config = dict(
    num_key_value_heads=1,
    intermediate_size=896,
    hidden_act='squared_relu',
    norm_place='pre',
    attn_scale=0.177,
    parallel_block=False,
    init='normal',
    init_std_qkv=0.0325,
    max_grad_norm=2.0,
    train_tokens=145200000,
)
Each number is 128 + 24 x the weight over its row's rms, rounded and kept within 0 to 255. Layers, rows and columns count from 0. Numbers have three digits each. The size before them is the row's rms in percent of the matrix's.

# up: layer 5 MLP up, 896x224, rms 0.0493, rows 126-178, columns 0-55
# down: layer 5 MLP down (transposed), 896x224, rms 0.0392, rows 126-177, columns 0-55
up126 097:156145103149193150141123138158112105139089128154115124193161119110101121154110060123065134100104107114122128147087138149178148153094093115107143151132132128165151109178
down126 097:152116131114116150085127103146128112142135114159136100118154147132133156114147087119136116142148127044143132140146154102121128144135125140129102121160176113135159152076
up127 099:136134058126108078100135148159127150149103145119168109144107133114129152155086132177098106123133127082163144110144140085117111105110119132111132122111141142153135095094
down127 100:130125166142128104103130126135104120106144092105152147101150147087095159095106168127105102081117108128167102137109143118149095075141108139130179114114133125154146141119
up128 108:120102147108132137151143119110141101196136157154146132105117146128120109121144090160133114110160127098134142121116173111111131175152111178125070132114118120144125123099
down128 103:140147148147127137119214151096150154123141125135116125121118182134124153113151120204150096101134135151111142153150140081143115103130096158092135127150113116132132104127
up129 101:129122157133115152133124132096101147137147132117143137127139132178104138093166112145103129136105163097080129102152159129111197163156113163099104086105102143137125127137
down129 106:143162111147126150138108136090134133158144141129152080144114115115180159132098107146138105145111168179149172157135111157127108153131138134112123178071146106107067132120
up130 090:159149100147120134113154159187123083111139129136133152128207107161125156152125109138121142109095114123100131116131143116130098157124116146092134127091155109123178119124
down130 097:136121155144152135119198117113103129124100141152141128113137133146105137097133144058139111098106113158089105159084115130156120130132119105158121088118111122159150139135
up131 094:116131126053119131117149148134109095093151156105179126131118119124140134138144163102102125120059103169125172124162145171156117126158110153149091130138131163129127153134
down131 096:150123155118163115158154193142111135132116140094113134085131157127151088097082112139137143182079116134182123157136110166125154114183137168108135142138118119128152169127
up132 100:115102100138152103124117133110124147152183151160153126124136117144144142132115138141084143109126102146162099101175152123129145175090090126169099134091142122124169103125
down132 100:099111111143116100096174127093167158106115118141077174139138152105164107134192102130090133136101069151119132103145114101148145129099126123131111106108087149116153157124
up133 100:143134127125149135107132077156103132180102133155139119173153107172164110103115077143104164139106135110109122093131134140116135151140121097138097120105112127155153158156
down133 098:129094099118091142147117140102104092137101114114139151107129171106142116144165187153143146116137154120114156129146156131140132111120134142137147120131171157178098168149
up134 096:082109120137132085150160092114138130144136109116166073141141106126118112110144139116090132154091152156079132160145155157096133158130127115138133123166055153110132098141
down134 098:139166107127130168150171120089155147148153108119142118141134133114123136154168148109111126121117101160115111100146160153160114151164116169137140136139144124109118137121
up135 105:132085134141117142128107104105111124124109174128132082079142141106146193136085105158101143115111093139110133120125134138153107058129181152159103135136149148132100164145
down135 102:150081104129126103138109129115164130102149120090131110097103145160157141081104112127113132121090161158146127132115151100124157099155133136134095081108124082169131123183
up136 094:143130066134076143123098112103148146137082160153122127112124121115171166140132141138119145149151092115134095154146141096152120126163145155106135168168112116170157114106
down136 095:139152154106149138160067103099104105135128150110166122078146121139114123149135179093142160149148160111157058145128153097095155092132164121100186150062118170154153124137
up137 103:079149111168118119105116108117179105117110153100111121175134115162137151081129105201122105143151114124148142132141106107129096100101154134132098177132125110117171142060
down137 103:138136134148098088148087113136157104116116115118160142102122148149127104087146171114126108149095158107115107170145099112087147122123104107087139062134131121182154140137
up138 097:104109142119138143150093161099144127131182158104185138131167079176098158109087121103128124144181092083120092126137116140095140102101140140161132107154129154176140134138
down138 096:121135138141149148121109103106117138132154134139086166096114148130132128089095128151136109117119108176148183118164151116156120145092139116121152090143144149160142125147
up139 108:088128123168159131109143104133122130150141109091110129131094115111086175126141136135089121153123158139118117094080142124105120101122098120128112140118161139139115156172
down139 108:128135115122129147153104143130122110067061123140157067156159118142095109145111143110172141106137117117093096109103150101120107100123107164135165127103128125121152126141
up140 094:131138130070082144114109111124116099146111129129138133165135099148104136116123132168154149104106162105149138152122095124095144138118099108127145123066170131156124153146
down140 095:100104119129143103131111162164134136166112103125124118192114108086128151115080111126137135162131159136126124104132131122087129166120122105138131147163094146094153107102
up141 092:062114121123137130115083072135152090155095135180144102110133128138134132105160152113113135127141106105081066102089126175132141143154137134067108129141122145131098088090
down141 093:140133127124133177129132157126150104167140115135117081154161105166146130135119121116141140126117173101096166096157165154097147105090113107146155123141118143107106110192
up142 106:066121128140114094127165130138145131114078126118117119126117097160082122114121105140139094117098132095108105107139132163112138135124081117117055134096143135158125141126
down142 103:125120127133139125155138122111093135156149134095171091112128150130141157125108152145123104170137120131100127164162128126112101146094118077142148157093152104119168161175
up143 101:063130138123143113157121142140132124143124081163112144139198104154085137119114119157100150158123127164088109092112172204143119124127175161108146143127172141138155120087
down143 104:128129142117161081108124119123121096160151134136143094154075098139111146103114129099106121125127145124131129137140147177127141128113149124169139117179128146090143101155
up144 101:165093094148112114149093150131115156141091089152104113127122144165123089137123070171100124117087136110130149116148144126171135194133123139138080138126161137144129127101
down144 099:130112154108133138171090130114166139132143135075107122113055147102126130111134095168128107158106140092147122132150103114085124116156146113125098148143146124148126129122
up145 106:164107119099137127127137135177152142099142142134114144168116132134155139091136113159103074123110110112139121097150115124124130182122114138168129103140092142156154135112
down145 102:159115142129128127153111131146092086117125095136115141137070139135166127113106118132093143141164103159148120129129155113169108145165123142116109113118124116184158114112
up146 099:130130087136132138149078108096169132111115156158118118096134145139121143105121124145163110144143137124138135130117126095127124160111121136120107137108130146142152122079
down146 099:165141119118155149189133140173086114185142087138110134122135160084111112158107122090104176117123114149149089130103155125113092093120158120058166120111124115151096133123
up147 100:098098141103107114136155130119125139122130154137161060143123156134145137149133168148138079120116135109106140134094127098144107117123139165128123111110149111190118130132
down147 102:128151115114140122157179171150143143115133130100128161101126144116150129142119108110114131124142101148151156142114126107130138113161104110103086139131114128157113145108
up148 103:123129098141104115155109137090130101186129137072117116135146155133100120103135095124121110145115155083127122110130152161150141136123180105100112133107171124151130130089
down148 097:113139137145155183114134118093177122106121149141115143104159129159121131124121125153167113182158110152167154132132141132112146084128133142130144150142123105155142130144
up149 100:114097131105188137126135074080121118115101158119134142110159145122117135153102131142134135138132128158102096151181149113113155099126112131137149146128105134097153103102
down149 101:106128089108128108173155105109117129105137176162177154072095107135113119093155106128089141134129139141116109121138176178163128128105119097135123043142138143122095130112
up150 103:139129107143158106108071136114083096130082086115151138136143115134092141153099094136169151123143156137064118096109134105106156133144145116118124104161139141112123149128
down150 101:068128117132143137128138139098133144135143124150139125136154149173079116092165143140108136147173138135129168136120145062134066124130098177167137097137137113116071156091
up151 101:114116155121141088090129100144102118147149147140115120116093056159147157142117121110144071160112133110098143128137129137115153143144088142145170122126115140094136142160
down151 103:155096157149160118110144116123155082113111108141104113154159131131096118110114094157129145134113074088095174129173104106106132142138140104142183115137073115112121120180
up152 093:168150120133138132066117108139117119145134079161148114160135088191108136157152145150113098115104084085139143121123136175096164126162137136110146096105087147145162091113
down152 092:112113105132127131167076133145114153088148133099130110129097100099135162120123125147162162131127151167157091086146156147145163115128193129143106116119096158093118113127
up153 095:132067125077143141100077155126145135147156159107160121108122128153120113125109103156135111112157141080139123106139125176121126152120138157120100125098184140162137113105
down153 095:145147131138120117150096109111086120099121133144161178093128136128104141104116131096140162139154079069159150111137168073113146089130116157121104113133123114128119205124
up154 097:091081102090128110106135130140144158133168173106168103125120132120128153100154097145096101119123127089111157123127153145109130136172095130161112111115164089136110130160
down154 097:098110158106134122162119107154115102112144089106117125152101076123131127172147100163152091126142098139201127103121138064125133074146138124131155086068096137090161124147
up155 093:138089167133145125116065140118107118138134112128169110127095122156162157141117126116114145124117129156106173135090120124108135152132112122143154155169133129132128100122
down155 097:104125132148153167092154138135109105082136091105137168133191105125117135098163150085120125110123134125134078125087095122093129157171120129112128124154153108123140144104
up156 104:148084086118143128111123171126142154144152112128141150152146114113054132130113095128121127104163086122125111076118141112140133168149125090155096123138136167116118113123
down156 099:115111161098106155180132135164140150148117121129134181145112113142148134158099126141166115074135097133167147131085123132133110145118113094126128127127150122153137161094
up157 102:110106078146111120145138155142114180180137147127144142140152132134064116100112134170099152108118076062131116094149121116143130157182191088095123148125088123129167103143
down157 099:146102147113123146157113132098155113150112150117100103041130112105103112169110107124157158152119110117166103137154113124136127145105125087162129125117135142129131129160
up158 104:114100150134138141163121141121112148101139116135148092133108129135171154146134154137101141144170138113120131158187151123147128108086139114111093112072107128119157099121
down158 100:126169139111120084140130096123122082076093144156098100083126157178121127124127130163122149123096135157136121118106162137116142127091134138123167118155132143104154133120
up159 095:080141081136124111137106115151163115118125134119155126119103147124136131112124100124096141122140112109118095155136147077162144112107119134155162120100120163097129120143
down159 100:078111151137092102125091083122138138125119128163141097120112098106089129132121110112124159110145144159148100137133182118093181120119117159133139131148086143172102128156
up160 094:128110110133143156115104144129165125155115143126113131098135160099135154125098161119127102108139150130133142149110135107122145091132145130107114121094119164132149088129
down160 097:112157143127112144095111106167119167093127131134120113127119136140110117168155110106095122149127118124160116159163125084139160144107089087136143142165111084094124085149
up161 103:072075114127114149102103131176153157128115177087125110119098115120101177151119138157109113159154111101122122119165115124138147142096184138071144109124128201127159134135
down161 103:108103125128107124126143152114120108115116148129118109143157136116156106128180118074120110125124124155109123131070176140123130078144133134166115164160131138122140046102
up162 098:136155142092131115119132174099095109116138137142135110111156099125143144090143081144117180133163108143085122143148131102089158109121184104122129112135101124164132116144
down162 095:104150131176142115137152128122132143139095095101104182147090126099148176149101145127114086097104125141164111120100128159131148123155113127111153137102101172129143105110
up163 096:104150123121108063124107144113132123107139127113117136149132167196119131161138115198108148128118144130096122138124128164144135136146123104104112119082116129167108123114
down163 096:121106147133114093117126155087157160116113149097118157118165129112081114126169142121139144131086103133179109140122151145136102120158076147141142148141138092132054103132
up164 099:126130117090122127100120139103150124129143188162117155124167126113131140109137165096112125146159108085139135083196152142102103133199122184156112156150136120155098146087
down164 096:131078181157179117154110154143135117140188118119107150167148090116118159139143126057099105100108105138146119170103134120119091139141099114128130147138136117132114141115
up165 100:124140128117156136133092095139160139132105102088170135109130132169121102098131145113141113136113107131133111132099131164102160132160110135109119149087139146146123117162
down165 096:128127111068114137136124131115128090111114112111154070153106122114081118148110106138118156173133099131139151100162151125139135116108152140131105121121134167091097113159
up166 106:137150144121157121107081118082116106087160126116102147124148116122125126121132115101114115132193102152096144140153135054107121115127110161149157123142071110121177119113
down166 108:133103118162115146128133090104161144135126155074094148104089152125139120132128138147118110126143080105167153145165145113123150137090119137106096114144130126119162090119
up167 113:119120159120147139087133098105130136142129100127129128096180118097116144129089131089105165123100069160104128114134186098115110147132116153153127126159116149134131075106
down167 116:078131124136124092160081121091186129151073123154129085111134116148090133105117125117146148119181131169143159132113144159150076137150118146134156100123143083098130136145
up168 102:115099093150147120117085095090139084133156167142135115093119145145144127158124106169115130129136135089120141147098126149110159120090089129104112151081142193150113118115
down168 101:125124134056104131115121166108152114130149161134156139102135150127134158122146102142137148112103135149182161186131143126126096127137134117133156155139124111164087139115
up169 098:139113126114122107117134127110124181090129170132176166160108137126097165131098146126131132133141120124121137121097138118136108159104126101119105128108079127133122085134
down169 101:131152153153108123110148171140149147092121104082114105107132096135169152118121142135150110111144100148162112125170151104102114134105113144086160156158114121104157086143
up170 095:111153119170110128089129095162155150149131114127114111114144134134103135136108119144144121056164104140123119121094166133161137136113135118149154134115080148185133085144
down170 096:127131111097111116139105122153077134138140151111092154115109116153126117108149118126149074115082161090123099149124092114115160134105155080158121083157145089103152124142
up171 097:157090140084139088095126157148153159108090117137117112176160148121088139143118129146076128126117108109140170135178157129148101114143144195130103099081084151106115103173
down171 098:121084148172126107119145118109131126120073113132117143123112127081142108139161160154075171130103129144178141143142164177097147119136138142123120109156107083171142113124
up172 110:109118131120121126101118097154179172122138115166157159090130105147115134079113120134105127140127168102146142095146148206119159138138134150140118107146107126128154131133
down172 106:134135096133140097158110121148122138198150105101112120124158147158138114106177133112115128135104116107143136151126202132115124133088169116125117131137167124105083146110
up173 102:169143106127131088137127124136130170112160147121121148119136130120142138113121100126085109120154119108114130115133168121126125121138144155128123114103103123111126112117
down173 094:124150143139113116108133114126147151091118116146098081151141102110096135107130124115165119110126119121142111097114120082121127125135151168130153125137132116083100104136
up174 096:120123139128098104097150114101102111153115123157143080102148110186130141116144119134111142143094134133132125123120143130109123151150159117152133143127115189159108131120
down174 094:137152140105094137098105131131108155112088093094145125103131121102122110126096121113132163118122113138164100108128179114159146121142126103131161124150111183145104187080
up175 095:122114153136145117146125118064127122131130122110164142180120104154136155125100118135136136111118106132089111122139124120141134127159120158125129145146143108124146116088
down175 097:155134136077099164111125124128147109084118169100146154130119136116128117102124088139143115135099167155125122142104133129114158130150116134127162141153112115091138167108
up176 088:146108079112160123112087120135149157143117108116165132157148143155096119140107142109116119115139120102150136116152145132142147148148128171111135129124146128155136113122
down176 092:113168183078132134140129091103085137142162143148134140172098132074145134099154080115168150101123127144199123128106112083146133130094152136094117111124140118152173141121
up177 104:102137133119187157165094092132156138129093084119163115117157118146125142126094117146110157129144202130122142068125170116157121088116115147166121105096110150113151116119
down177 107:132090159144130106099111111105139105132157106156145095098127101144140152126117142079158090117139115102118091137121125113170122173125125136153101121159126110077153115118
up178 091:135131134124196140102118125120096118119070125104113137112138075085146103156090124159085115146101115130127109125123144165138142090130114154158077139117168147124133116114